Weights of a small transformer language model.
Size: 8 layers, width 576, 9 heads of 64 (3 for keys and values), MLP 2304 quick GELU, vocabulary 16384, 37.8M parameters.
Each number is 500 + 25 x the weight over its row's rms, rounded and kept within 0 to 999. Layers, rows and columns count from 0. Numbers have three digits each. The size before them is the row's rms in percent of the matrix's.

# layer 2 MLP up, 2304x576, rms 0.143, rows 2021-2165, columns 96-191
093:535480532466546481527484521499517474483477489533487501524496453499501514439506508440531454514481517520495510491514494487493554460479500475512511515481529502563445511520450465490513480520552503524493451477461520500525522447462539508506495484508491498440527502489503506515471500453485567533
104:545516567516501514513489508510463448468468499497538504511503513496479511495500553482497477504505484465517487497504518522496452532499549518485481517490500518494486523482531472540541513530524530495532493494511453495527475539485495505479524463471499511486505525482506478452507481487495487479
102:472461519468535566522496516500478536534500504531502508534522505500496518495519556489520486470473468557550515520530535492508463509510510479465513493506469497476498502508521489459505489486436499521489500492511485502522463483513520434495478548512534472470477505509497491483510482495504497508
089:498482473489524496480472520476493490487503523503462506497528520491454460479470527555547528480483526490541472526548520427480507440505504454499501516537513505487525498465496486483508481501457500475496524485508463482514462493478508546500444447465504477483546468512529520478503507508483495534
099:547517514490520480486503508496468484510481499482500473483494541545478492515478464525518455516481478497515488507497496527479540485463482508506494493463484556498501531584472529502514490534481539507480522537514574493504526484559548494515510514487470450508584494526488511481512525484481528513
102:509505554473512483518520510496530520455535517492550478494487490504465502496513504480451483487475483495494505502478497452494519450511523485511508506493478527465515523470531468544569527497489492475496507496469504497502480495499474501493479485529460478487513499462508504532542492495481511497
098:502445490511520540507547527505511504491437475538482520500519519481510507479513481524504469533491535453506494479490506470505458486499467553527529542469475504484531474480486497545545523496503506559531517494524504533514512485526474463491534489495541502475458519527490471430445539476465478494
099:473459519461503505486500486503522494472471502502516506463481472513525485473528483464492476488485499550494441531534493546473528476462504488525504531454512510518472475461524463521530518497503515524506483501486489514524499497489482502463489489531507476490525492524518503509480486553501521489
101:509513522534493532541495460508514496497508545494498450527477476505468457516461526492513499507478497536502511479493479521531500512467497452432532435563512493469487453484454542476513487530478458457496485514508540491470530508517511474472472511506515504474479513509507518485509517478497525546
098:544518499490511490493487539502505500482523501529497495509472494512450526525509499477520456508506487474524515520499494441515442502464480512525517450505504529482513528486497481473531469469505469522510502518525493538528522498485493470522496514555470520481498518516499557489481523515460478540
091:516476533455474497512472529527535501508488490501508495540504506496499490506483465489538510508487510424512524501507476475525519471492502536492550508510499535497497471533525505469544490500452500515506474520519485532497479483523485502510527481515497523486505455520480507454498487509472450505
101:524476520478462508480462485474458559474496542512506493528495514468495515521514520434516515541473456521515510546492492509487552526512475481471516486509521542498483497486477452480495542512510497513513535453484534484502443503477505507479494501491498514503448522495453507522480478513462512527
101:521525510482473493508525550505490461511551524486527520522484516507518481524483482503456517506525499513484484515532516482499426464481514528502531514528517482527514512548488500516480492541544517501515489507512513545531503501526540479541445470499506497540468503533498520544502543445484494490
099:476477472494537487475476486476479474515505487500446512515529541490512485492489494458470529477522516448547530486510485519519494547535502477504492528473511540485483498484503531502513480486535532535530507450513475487519470499497476482476482475492512513499489468522507526533495524461517492510
101:521455486506514554501474460485492507492487502477468468477505523497509525496542483469516528528483495530483505485510518508511541471512504485520444537483533524466518521513516481499503529511473531498503559465483508489482485559467557494536536479515488471492498455447520490516512521545454515438
096:550517506496502469506517509503510510508500479482514495503495519520537517453466483458514530520557499536496505501512477496501508489530476564513507549486504460492515473529520546550545486494482484516456525498512520569530492501495507476476514554482505428501466526475562475537478491513523517482
104:518451442501498544453494483510495450456507547486528485495523495448495530529488495544448488494476482500504531470476454505501500478482479486455502438469507494490488516522488478550472509489502511494526493480531500482527484496500497498447500505478492470502489469494466464502536479534505506481
101:517526521512457514565515512513519511452536530498447477490514544498518502463478482498484486478528508487537510524506544480501503477511492480484473475500516490535484518495503454494480514440490491527511490486510486493527495500503514482479468489458504505515517504516509500514554531450529492503
092:513418501493492501519529499493532496499482488471543520475509554477509485464514504544527488516515521491523490517466491482483499485509491505507502470501486516526499505454506502518528465496481496495475477514505515510467497526473475527471447464465507516463479458504509528550509511495522545535
091:500467481577505496553521486544517511510499514516504527496520522526501486469517493534533523499513497509469485526526504481545525475503481488506524549491514472499487510459499508497482500528501487511512524486492485529509493481513507485555531474521448511498511488520470501518481534509481536452
103:525446484528544511463476494540509499489507514497525505505529502507496499496486528502483502485526489509507507467486505522435517496517506523468487524486502454499500508534505505490489488490476509503484494494502511472585525500516548463486493548492504467501525528494500520479506454482492528464
119:476451489499535540470528517500477511501508470466517498501476488525485504498535485498502483513536522481517528507496507508534498493538514468515455475453485518516491505495505521511465469488524507503519479478432504524476537544477475467527531485550520436510469520535483532532500473493498464471
097:482481506493505523466504469500558516524505512495496479516479534536518526494522497464520486516480504469494503564525529468548520486489513522446502487457490521538502519460510494505495502520531501483482506481514495523536436490500460498510528498467547460530476556466497433465435498506492525503
093:498544495487537463448440505472471458503525486505531551543520498488532475501486467510483503489498534474480482469505554481502520515457509498512507477548433502516495464489453500546512483511506517477504511518499485493485457527455514495482454501514494447472494516556496435482504525535488554519
099:498489514496485516491498495453468502488524499476503544478538495506457483468520487536542483529478508498476521510489531486470533491459471492515509511522532489494480531501508479513483503534511499511463493492517500484470525491553527479471510498494459507530520515482508513498490525461530481510
104:495501496522472505487530530450495467544445485506496515478478489522483532502453484527504519508474524502507478496523492509480522455476533477518468456550479460535507493538542520517482493524457498498546531471490519484486492521502524528516546485521484507511497461518453553545551522479521540518
099:495494477488456507512468491534531493478506516501494513494498529509498483443474501520459447498532535473530523467490478496515484478467490510498491532482508509473492480492511531485509491499522473478469551467536477464553491487496501513497517522493501497524465481471488464539503497456484525501
098:498503474464490532478485493490499489506516488488498494517516494480507488508493558494495497476550522461501508466511516475524519479479466529491518494497544520512488509501478501493477494473507511476456536449514501455505443516456488490523534516480509521500466510502499468544480514508459526495
098:511501525500545492491470474520463488506485483478466519518506514449519546513510513520497473507473486528482502485539454480492512509525477512485458501464478446503478497521492527499507492504515469535469447486482446481514555482512522536580532505455489493496497492517491537472500498469507488501
100:498495477531493507489562534505482501549556553481509483524526506513487500489464479496541474513506489484499483469497498513464494475490517490491516521472498502525539546517524526458482477503440540519509523562501521503505477494504504478521503513509468532457499491461450506437505504525508535506
097:459486452491463536483519471537515515479511469558494478507494526505518484495515515523496498473510521486508505498495478518511527511482499488510538508483492521495475531528539480456504556502483485521506514506462529497507503488492490507527483470541538497510518499461469540520489436526506435521
106:521504472514471508454561494471507493496488518502515549511498524520515504502496447476473538498473486486501503496523499506470508500480459519471541570457528492537480506475529510511466487491508528510518511482507502457517498471508483514500529527562510495485521493525494494535520530515518494502
100:494498429506513492471509507513477477497505517518516508485473487508532498516548504509524539491485480475493465486498487512558487483496528457519464487475527490454452550475518475516516516525488508493499509500546492498508489524477491451468530497532512554517467537489512485484483570468468535542
099:549478523532473488480536469490532482555449522534486522498493491505445495494508493502489537526550490534494485510527530506551491509501503497506493518481489472474478500472532522494502466521518503465523567475508504492506476484537521496503487513510472434503537497472508491511439511527552492528
095:520474497529530535498529515520497459499458472524505493488541526481476506418452456482505523539477499495502474518512503544455537461481503488492478502479493563510489491488485479474487486454498494524489518533477536521451518498496505489508497511480473511498536500537484512469508509503529468521
104:490528504493544525459509509521518480467493493543491475505519512464499520498435504517544514526485496521515524520463484497466525512498520454472458468517510437517520501545503480476493480459476479494535468524504501540504449518493515464484451484540513488499518504491487486517506481499497461477
098:496427529457448524520495538518452492505458485526542467516480529472520495514514477513499513510521551518514484510510511547514498523538533484470483543499514493478456518539558524458505466472517538502490486517466515485494497505502464547468511459496507476477521464522498490502499480456529510508
099:446504467492519495497524509532516479471474498507514502498502502555499545515522484514513526482509461486493483493501542498471520499486497493486520484484534514470487500512497488510551491500499519499504475478458455496480471524529514493545493487484455502503462505510526495497441504529499519547
106:502476504488475501460528455539544481517512466541494499482481486470480489501497491482505517509513463482445483501548512511481513514530497534459532507518507535479530519499482465514472518451477500501505512518492499496523485488480535532514534479514513485479513487486509504511499497473507470499
097:514456522537452511529462506535472490497515523519487487529515529483514509487543506499512548502466491475513510529476554499527477473518498484532517511498456519488511522469496491558541492483514507504504482449536508518533518519522477520460462518516517514501488505505469509533511453529472499524
098:468435513505513489471464478480488501497505513474519499554516536498483517502500512519497497495477511501494575477482471493488500493458499558512496491499496482507510506539543503497536486543511483503524532472457506546572487506497536512498501490534506518475469491535526527498479520491465534531
103:534499483513448509495517444522491534527481495464464462468490529538457488489493495551495467496530481482508527465489486481533515468472515513456488511493508514460526504493505480522486542504502486538490540478469505456470551477507513494520543447518474482480489469513494472468553510547455512502
103:537463476549475547456439531476537482521522493500513464503486462488534461535494536491513513509526509486485503523504490459476524486474545490543508481473478522508465473512482489472504505482495468516463522494506501514516524541487491514492521496466507473507528536484488472461511503489514503507
102:516426463481500516494510465448501501482473535503547533494518475485496494487502501483500524504495524508506493488500518506500505477489514481515522474527503497527483461542483512514486503523514514501508509488477458483521537510548535506499483485464499507539540521532469494513502510548549484466
101:519420498493463521492460498514488495561473516480479506473494487473461448495545491496525462529510452464504539507475469524499493543494543504491493525517496454473517493518517533481522484500512446475478482481524510482512511496504548516484483539534494532527496487505486496499512473479544493507
107:510467521498491521444489527486465452530492512463483490519480510505476466507505498463553504506509546511519491514527516496518504531534509462523505538495500479496515468528500514502516463516525497524460491529513483458517516480508531518446493463503452525507509436526507505499475488492489471507
103:517501527465529467484529470499519523469507503494491525502516529505483523464437507494530495451522486499524527494492494520530473486513509517521493490464502511485468517470468500444523480457510510484519538480509512478481496524526526514520476514502535486466502473471516531471503504524498478467
100:491451492541511511502471515475491489548506466507504473505527511476495498526474499493465508513475460514488463513510510518506515518429483522500468526501537515493553495490489497477517496531464493530521497480475508489503527465531504452494513518504505498531508517462524463470508462510527496517
098:494442554545522543526480492500552503474518513542454483507473459471527515517510505461494473513513535514502493518475486529497514499494512490504491491456505520465531474530509492510483476471559521515501506480500557518542518488489478506524499492480511500503490498516462471534496454457502466444
099:506499497493477472505492483506449514516481516499550496496509527498489509522475492486496545464500504522512500466479481505492473493464551487474520524539521530525487533523481496515515518517468538535478518532510516538527510473448504488482502459530484496496473500503500445548514513506517534526
097:508496504472564504471493475492504512534471473517469484504536474474551487499492526518497494530506491507505525500497456504472528507551441466469503553436519515495516536504494494554525484442480515491532464508474521528541523474514534481495534480517513507534529490476506537476458505481499458485
099:500514506507472485545524486514475509484518511503504509497512507502459524503485496503476476507493525511492504534506518509494514500509513542514509516517477504485465480511469466474515459556515494481523492483502494482490516528464531483497528482506523448497486475436459483470542524550576551506
097:528513477491506502476474524520548477447526565485494484510530525490507489492540491519473506474463529482504547473461541487506515522476544484493490524466552516476511489510483522491528501499512502473490532496491548500520475493527559426490483507471537517496508509476496523471510496485541483530
099:507514479528495562483477502544490521472511528500471537469499479491509512459466464487482479490479478513516504507486520508495509434526469508487510451477472483457487559494500517494518485534506526496501494484500485523518454504460501512446488489501481482485501512466490515491503544474476484487
102:497546518456487485531521526497481531514507501535533485510504493454546482514522530460527495533522517484531538458552489504534449472521501475490481476468498503456513502510506538474517492507464444483535461518464494517501490479515489538456499488462511458520468415488532504527490485466529513467
095:489443472551491474514531496481473428461497432510474498495483460456496470513496575476496558551440490484546515503504459498512508523514516506498532474487520498513509526457527506473541470510519540485435504550528488502504514507446508555467502475484476506556493473541489480494480518505495489514
098:474521494538539504495487487479532484521492540486529491495495486469516451493490488505515570494494529528531533491523459538506479513506536485496507458477476505535461478459467526471495485521477524471530469517517487547476489531513521521520495516487513503490523464474496506493508538526513498541
106:514509507493467524481513503517455494515492525509481449475494486491512552457488540493476544508524493499455533517512502513491458505503532493547530498470484490487510502504516519550494431533512498523480526480461530515582520497493518537534480484532504504508521508492499482450535509477519477530
108:525503517533469521494438525509526513466576490500497477471503520536488532515517492508484477524523519477480496444486484482533504527505515508536445529548559505509516515519518484454515475518515503499505492495564493498551515502493523520470530521494488517491506481532477514505541489478497508482
097:502458486514466519514472542473519528458533506479560515481483477486495513508511514517499485458493534482492473476491527496503519510494526503530502483499504456525483491505526515461510460488515501467503511464544492543526466465488515524499523509525504534493532517541453446488517491496493507521
096:530480497493491500510503475470516478465486531537531493522477474490481512526523487518521538520508556536506501470530549481533434482504513470498520442484540533454502522501512524501542538471452511484478506472514463509491491489547524532539511497507522500527460516491554521432525531476464495504
100:516452516485463509505494567532479520545495488498540474479489514467498444509516453480536499507509484485508473524484530498533486471519532501447508506510508545491457499515493486523539502498484512462489537487489547517530481473522483485504527498514476494511526486454490475472442477483480510504
097:524467470454484501512466452558532491506532493492537511520546528513545524462475504517475517516530533509528477495489501517472523508499484490449505533506518512474531467556511478495558445498507496510483461498511512495496467524481494535494508530482482490517517520488470527548479536514508506493
105:515460468500467496501507453517523538502499452490503486530436493493523500482501499541528473495493507521498495484566492475523488489502493529474478474485503509553479532521491500527514473486482570525509499507453529481518508541516472518496459502516545477483452489519484512560459510488481435536
105:496475508500523524485498451484505477476528510509519489503521505520502499547503511482502532522504515493502509493519451510504481477516515551484535499514507487490515497528494493476445472500520498514541546485512487511506541491550531505490454514498491518518497464526498549517494497471467545545
094:466481492505444508517498487475468533531517487487470499511487543495515483473462517479541533512449456511503468540480514502482526493503506506461512515521559542521491491522520504492465518542508503469501490525462463474527511476492520481499453470442496472502507499499502496506438526544523525475
103:506473526496464501491512476529498460524528510476525465473507493489541511480480484521476492528522495536449506522540492532504525489498410477482532502445491547485490469516461524541506540489474440495491522519520517468550483460515524502486501467492489493527455510495461514493558508518508489458
100:542513550527529489517450501521485490486490496524505474507491468487508529472513491472501472445512490539450478468496514476503474494522512494532496499465482491486493491495484498481509469457476519498500493478494556518507457473464570528545475494486507545496535511464472509453545508483541545517
102:504483515511482521489518487453494458520492495516473524456428506452567511501511551521513582531532476539498458562501498494456527494505510514483518515512488497502536504496469512473467497480494522486512524472506485493494545485470536463526473541474507508516465465469514494524481507484512478484
100:489509499535518494494496516511465456526503519525485499462535521457500472532535483499495508528513538446503497483544514493513482530488512520495521506500469458484517549503489513503495486518496501501508512473524519534474551481498505504426442473508522535513486529490500489486498500514518500516
097:488492485527497472508509530535493503487483517487461513516489500458569549500504504500513442492485506445500512501495492499531524487493454466462518499505507518531530512537464467502547517525474472483473497493512471518490489498522566482503449529471531476518519519498504517515511531484530458468
102:521469517482511508514503532458520521468523488500471516543530501455502498517464460516528536501503504508521481566520502497508503470518509486559515493511558502524525510547558514517513492426525517465525493511504506501506518535487543519503523459474489484503467500443532456490448516516505501516
101:496499518487498514477477501526449497463490533484447468522521498471498440471529517476494460498493482505510470477491490491522514442511508479516524523475521508502527494452521497464490495490511511477462446521514505523497428498455504456509497482504485532467541466516479482508503463457492486512
095:491480569480506517481486511492491491515463484522465444515520517512478500521488489492519497526509489527495542461526506468476524494512451436525505462508479454491511496488467504506492522465492499533501535476533499466434544494521460500498517468555497483529560523504497524481528526490492498537
100:513496528507468483487551537455494490486490499498496503532529483512557495493532505494509498467554530503506523487515496504486516542548466471505476526518500507531496482524477561500477499523441473482515489472480471489497527502564516474527486482490501487485461526482488511443544453487526507532
096:504404494523521502471487502525458540501463515462495496531491512479506487519500454508516516507522492408458530473543482495497518538509523541508501538480524483480477502506476510484513487503536510492472523483490505474492473514518509496480498503492477489509475509451515476486500558455544506490
100:482520481467497488496496548502507454490533499490495493462532496451495507467496478472505530514516449513478502497441492500498509527499515504529537509536478528484508482512475487516507529482480520526468494419501520502531495467496524517505483488486505471503519518505517513494542513514496536484
087:494515518510507480498505489511555519490515511497475506510473513436507500529491516498476505501475490550511524531486487507502538498472510484516539486503455455518545463503507534458493509489499490487520548546472444505548493537534547477477538491482487505513531486469507528505532477477517469520
120:524493503481537529455497483511510465460512476519506523526465508492484499507460490520510536458475529512543465500537507488495480501479493526441536531488510536511551511455533513495508508482536529543501515499509476498498465474499529509505502523522533492459511503472486526486537462474518504506
097:499460503504495489509517549515510483518529521492469544507483508474524495513556487504496521544495487506521529524501471473530529525497477471484485490490500519485511473510510552493483510517534497497544490479517475507488469500490518508481507508474470514483439463537533556476502456442485504476
104:519480572527531511477495517520478517504497486477498504503468519505452504553512493524518519494499488484516510474528516508466503477508444539538473519522540530481531478504538515511467479524479503502533491501515553527554506469499523468491523557493481489505507487526501470505502477481485525511
101:524458491531473523523497517497498501531516518509523507483501533480471499534488509522466521460506495474500499507510431547547456520530486496503502519471502446521514520495531512507467552493469534457491479519450450526492479474501509561501512458460483527509521529521521505488501487496472509471
097:486554500479552471521482490464496491476476533509500529531451540445510516491502461478522532509490537456516512521533512510499496483495494469511511493476505477486455484544537508496512524463489506498529499501483481525520486493514464478514544516491500489491504530493510508474500525490515492463
094:492505503520485485482524525500518514509506483526442514508512494473492472479543461514498516445497488512519481517450518479505477487548487498498507553497522526434471489441476495523491475486541494493510537482510528514552495520533521481500473447524492539484507504536496462462462495477505488513
099:513550482518508464496525494496511459474467468548486527544463486479499504486517485489512539485500542520509498511503488508512536492472478505500502533495519488473478509506502549525513521528514477494507475478481464522466469555479458475500567513536453456504533495503480493534474545531484479489
101:489462488466489499496488476501532507481459514478506504487513537489524499486520469495500508498482520515520512531497507531537454511527499448468489482536499510529541468504553518485501459525526492526505455523488482516483543498521484466494496451494547547517487459512479511480462531512507490490
101:491533520532507503495482436498518505505552481515512504515521503503483456528506528490516459498492505513529508525472509515484494500479508498423505484511520518523475516497510514514456526482519502495481546516547517508513482498473465507503462493492501512471502521471461475491494481493509509518
099:543492489487498487512527522518522529471492498451499477521500513489533471520492524488566542531518468448493477462500500527503522507506506453517506480493479502477474534458499493528508547497521518479516477498489457521518553493467501525519493494482482469513520459483513481478520470480513514503
102:506485515474499509480458548533501483498549524534507526474477534473476539507470494499498490495497498480487522502513551507436487498503550497512485501503503519547485456484495513517492499502533471484486508471553518542471497565484495522453465489473542515464547497524508493516485447449479437483
099:494496515545491517535511531498493502526549479502502489517504518466507480508502545502512505459523546484485525525523498482498505469494474481461518470529535509534503485520470510521486553533458496473504467528537494506490525465457524518484509505485515546470505469534558542504441456535546462495
096:521444511472499478517474476526520533536518519552511476539524548497466536461492500488461554524499508490430493525489498499490465468476499520525478483513519488455510516607479494510508495472499497490495461521490500503480490446527516522496500467490504448522471495507478494496512501536488506491
100:484492481506473560517535532483520515555482459533514506529498531486513512547486486505505475474511523477542530513514488496528476491530516506454475492542474499447477497531541503508504506454517539504529544476494505500486492524504457546520518484476512493522458512470529494463502490466557496498
104:501503501492524507443460471461455493532462505508533464500462504458475465474501463443489528510490476525495506456491508493529504505498489525479486469512486530502503467513518491503527511484483450503491480501524517533492494486525522451544515463528533459482496467466508541527490566505522532505
103:515481479493490512476540538473470483472500503469500479543499484529504538475520512478507483512500493493487510479507526458494480531486503566516492487509486495520491510501440512489522493520518502489504554463513543518479503455535484540444469507553494528535479504512501510520458514483476545521
101:493497472508482504454458523491503421467458499497522474467539517515507498497540471494485473501510510474493518489478469547520488484528467520484513499483496503481445502498483513503520488480514460486486520522495513498528477480528506502517481510490485537492512463521516544509509507480478513510
097:499497454512479506499523489522518513494549471519478498507523562471475488470493523524554511495541521497519484505479503510501512484550492510541503497495487494503526505442515475464484498486495501507474506483476545488537485531440497479503477494496478486492549491492465496501495529488533496493
106:483520485516498542499441495463523435453477510538524522518457551476522512481483486492516490491521488480512493516514499519520505475499529536543484410500543487513466491475494534521538512468476491550475510534514462476483483488556509522487503493530484501532514469462517507518484511543525477543
105:515483468478497478490492507528530515487498521503482503520472492483559514490477491486518502526546455467490480536492476494510508516520508452518537519497498521500516473550496505472448478484503478493497463556537464514468464491489479499490540457496507522506513520472478483487508516490484527518
102:530499491460530501479530481497501508486487515493508514528490488464491486528516424474488483513500506514494550511499482475486505481500493461481481450540483508484486461510503520453449470503516525492541541515485479522516464498475497513462470480510472452476492481508501497480533550479514478500
096:482461484505529524480513473543503539466535521454497514529484515493484538515487558500488494513485515479482446510519496513524483506509461479478527505526503493504528488535472480473448520503530546477482516543484427529508451530494495503522514523492462524475451476566568463501493487515471514523
098:536509474468491491509491475509482510497526499475512510491495470515517522495487501536520466549514485485490518477537478501489518491484502498487496482457481521490572494506534484508523508536487520513456491494520493513518511505481469552552487543519470499527510514475522492481513483474500519495
096:514458464496522513499472537482505513488503470467508487532523519496454473487432495506489529506534524517480511466494489498502486464465562517527492509503511510510546529530534475513509498489473465504473508494497501482550519490460519523496533472521504508488518478494497484510473506458480504503
105:459477527527517518565513503439497462489534551470483509526549546477551508465489522547539524516492483499475516497499537527510534523502455511485530489519473485538488489472575515496476507527494490519518510484483464503537505519521503475501486522520489466494486459493506482523502509529504522527
094:501449479507487499529534484551476495485498479489521508513502473471514486520533477469540525488520503533516507482510495578513516497449503535466504480518535490491472540519490471452456491511493463522494469511518514541517495537492529486511506492512506518466461513477488486499505482529563482499
093:503494485484536465526522499531429496498530468462512495480509512479506466498496514473507524512518492443477572499501461521469524488517488580540481523478494488489505489510481538473494480467493536491525493517497471489520536522530522517473514455506477538481459497507469516495527504517537501505
101:462520519513491502479519499532518494471545437516506561559519532483477529460481539528484538524467474497465492512521530484482492531521505532490527466528493469491530508519479482455463450512491554523502518480517496515498518475526518489483557497524493489503503482513494511548527498501514526499
104:526482545488505516477508528528512505483521512506505449490498530519496516526502523524555452503473519493507497489502516486491515463508503482505461484505502503538464511480473467424446456476504541550525508463524482478498529513468502546505485530454513532519500510539522476503504470500511486499
099:493471527489524507488505472502493499505517540482464483471497522483530505490494514477524506533490471475490529537496480488523516494498535441544515442516509549492483514522445500499478476519459504524503524493500419486445516494484480490516500493573488462496529478479470492516509565483506505493
095:484446518533524533503537522527474501501475461456509535480493484530549489487494518496496479499531492532531483478549523496525495488483527509507474474500446500494509522501507557505520536472486513459506491502520495482555512516531481513506478506524492500553494504505499501513451529522504501510
105:528516480478523476543517464529478497486513502497496489486429497541507457488483540471531462513462492473526511445477476513516533475507458523500481487503507516491504526493531483503512488481491481507491522472521520487539474536544529502499501499454462480489495495503501481488527498480531505541
102:481516521481524509456519505500503498463504488515505496497538526510537507473511495530518493519502510493518494508515516511517541491501481504512443496494507521484498473531517512510480493482508488547479496495527488462497494459523469539530454493476506552515510450487471501559502471480514528482
096:532475479522439501533498537498472522491490520492556528520458517523496489549502547517539468503525502544475484477487503489488519560495511504534501489528521528484563494536513528490523488537483500503509483482530507495502498451504495525466511536520504477519500521498492467511507523475496491472
100:548552499476500472501477539507496514514533502491474498461501529510509451558457472510489506480474500503538464520509505470504480524480498507513541543468530538492511491484547485506528543485513487523517487519498458519476483539489500560521460512493477518486473535466505478511551499473506525509
102:503529526463494519472453493515501457489499518489500529532483511467500465498497472480478516448545535476482486516532479496562527547497491506482505503539503530482515506517480451506480503489478526542537536527474505485499527495494484489501474491492489488486476465471451528547490553516523499478
102:526428522453536537485489510500542535492494485502475493492532489483526532482495540527466536503486488468500498533491485504490480510503532481440502508470447477476527473499513520468505488517518535557505488519522482497487504492489474529477490484460524529525511469481511492511496500481500476482
087:492524456514519514495508485474535533469468508517470473461508502476500508470483495513501517492484498476496485517515517511494481448498481522534462481483490502464496478479501485497494504470510527489473524485534494525512506560453495483517534516515468507514488524476425497483515495488506486524
098:497536485487497487522493540550478493516523556498488506524457479484486487452497496446532493465481491493485490533504514509457495483502518492511510460506495558469523494500509509523486504473515516520464506507526475513512495454490524464523485463496505521471509475491497480527467513482479542492
096:513507503490524500456476498494478451487494515494455493503556471495446522470457536514477507509513442469504520481554482451460515481515522497528476489504498519497511509460480549504505543529476539485523461470529547536459496490507497473505550509462476518507512535488491502510493478460471511496
101:491499467495488490579488510473505564491499475464468424512479520473432537510484463463504511490497494494469498493514511463522554550495521504521503474502482473492478538512499525520534475494468497494503540486470477522486513570470466502537543490512508494457530502446494507534517515491493512512
104:526489515470532484506458514511518500495468565514518508504479448507506500451512478488531465470522514562514515479525491505483517520498520479520503496507541540470538518497513520556490496487504470509565556496532457507520458519502501520491533506525515502471491540474487524488531507513470499504
091:522493469526494490490523526517495508515482496538509469474501490483504519433514517504480530493502495524484477520493485498486501509484461525498468518501493517508501483458552483499492474460518480477518476519518534537491508494498500528480465480486509458514482502481492514501485534534489466551
098:522470515524483526527491525531523509477509533455520527497520542490511508493501472506489514481514463489534528463504471532505512478475539536436484496477507513499523524453528484523501538505471525530464462526494499454475500457518503513458500510471511537511497514485498498477491478492483468525
096:494512483560498504536497531524503502520481521504454482496489518496498507492504490506524518492455499475499488489454487518504521528455434499531533528494464508497513467471519520515554454477559465453513468545485480481552503533484487483494532505512497534476493519514478502516532496498521508515
102:479448464470497541469449522468508475480491467487519499483509464495491526517481485490511504513490508489480516542427512511557493483488521502495518474495521555493484525464476521524512515475524520484481495484482499482516485483488495502524477471502491499505491506508523468496470502528529510460
101:495502498466478483549489520494494478491485501504479520501521506512484508527511521516538484485504519478522518472510513478505492511466500528501493458488493544496449500505518497475512413498485517476513526475542494512493504492503537497568539452486493506523496518478487485517475486509472501550
099:506496531500487506549485502456475479474491501505475516493522524424529483439455484503503473506480526493489478502497471466476495503503465550488476527552479521486459490467530516487480516510486456526484517519505524492506431485475469488544538456484525499482495490529514460528504496533508517503
096:500542490491474511516500474518492510522500511515488517485511531552458492460490489500482516477513498525527476519510512496498532477501487494468493512504565492500493495450499487521487542451494539504482507471505489491503529498473472489536517457477464535520482480495539486511471483521502478472
102:532483521535525476567507502491524520470472544468482454529497498505517484503500482494506514535443474479495508524498511494520492476543489517486522504497466482465507507459494482472535468445468513451517490489491468491532523469503489500519475465504476519491478474473526467472485505520502502526
101:532411516502483510497512542544495487491507477472524500476547544455524478483467526498476486523511503511507503555538519535500507508535456467524525503476495488498513536467520484505493497552538522458501493501492520480493528492515548513517496477483517502500499536486517472514514506540535519508
100:477486495495504534536515530523499497512513523495489504523511514535536513559484542520527476492503538477518491507547502485558515488497547536519483483472464476478515506545505526513476521540460490539542535508483508493483522514516489462482533496491547500503471539479502486494477488517492473489
093:483568522548546500550517510464543518504535487523520512524542485469500442507468499506507490491466481488546493494498436532509478500507516536461525450485462476476531479484487481448543494520497504481487519494440511521515484496489491476543509464498499499463497532518537523477478471520487525489
101:550469498520484483550527493496472495462538539497486495459485451499494522504551550481515473542493433466536488487508500483492508502455519507469503498488505545502507557468488518510579528471514509445490530487514502513511520509474529486512485483505486458475506458511526468511510489472488548500
104:497493520487507523495486539475557497525479519522520522481505501475489506534459542491525536543518519438470533480458508503471509468509460539484499552498536508491499490520493505513530481535451499499525525476509486533496495488487501454483473508484511564490527499557489482519536534468486486505
103:451473458511469495489515514470468459498481548516524476527490522476534453493510494493487472519510471491523502497517479522496476501564538489561521505515500525524492483525514500506484466488481492530494545497506480480494514503531549481451497472509554512430542466501525499504421498493489489478
100:496482508538529498544481493563527490510492513492506469482508492479500475508464513522537489498497467456515518494444526502529485478501473473484510501509492563500549481519536543465499515530498504476520519521487507483502475491434515479538530472495536505464467492525473529488511484491474535528
105:497478504468530481500509489537514523512477523423460480506485514525546483444465504516463540512489513502504490516511550501510498492549495500511496463503455487477477462482465526589492491451528548476525523453442503487480466487526498505485520490527492495554528487500481529476478511510490482516
098:457492517484482478516491522484492492473498534471496496518506488468535432489487507523513516507512462537471521523458481528504506504443525495525522585473501511463498508490536511520520499440477460473522479505513528473528474506502501549502493488525484473507495521446524506506522476485504484515
094:525467508457422500478497478507534504458505533503502526481532514512507464497453521524510505472523506489478452508500515473471523495483458469536525460433505475485488496427483476478478460545523535515522591487494532517519498467493504446521537510531502512469509466557471526499493488507470484484
096:516534511487483541497518537499520466531460522551484549470513527505499504497513500473528534551476517398485532499511472514480508518551545521529511494485473583487485475477539508505492504511487482492514516497511511512493504497499541477529488504507513507474516496497482517541513519451495481511
099:518485468499513487486520490510507514468511526478523452535508582533517473492446518441512450498548480524471474527488466473456478498552514495476493491514538484471498465511473492507517482451510531467501538509471497505532464504485488510496495492487538514502473537504502507507461502504541469497
101:551486474524531518490484514512485508512443528455507506553504523487502498504472514532481503535532508502526506530477478480495496509475485516474509473516475490484519479529471502505494514469506489441538526469464451518528477500500474524508513557491530507491496491504527527432481525476498508541
100:511502505513502471513480477506495489463504540515541509499507509444461428454516505491526491458518457482509543491500471496483507463430530507498492504503509504532512492510459522474507483482443446459521544512519500460513523472531551460480478495491508486489509459476492457475522490525520504517
099:486502512524502548475494486491448488487526570484566514503519470528535519488494532496493501498486474468518502490520493513519479488490471451530504490505532495479509462502499515495475535485496504499530483492495457475497488540466512522484486488486520518493512513519467472461531460525475522530
107:498446472495510457539446527488510493531526509472531470498499501502485523502478472527497496485498512499505493523465501497515477479546488463424505475493540472490467498548515504531481515491473531503490521466531502477499496541461441476493445499509509527482513514533513511538512472489493478524
101:467532463502503533558542519466454533452485503505454498535533553459456511495498508509524520508476514521507533490520488473465515543501513502517519467538516473506514514505510482492462532513495510498520513477522518525484510522463524579508472523516552478495494461518503496482479518482471499495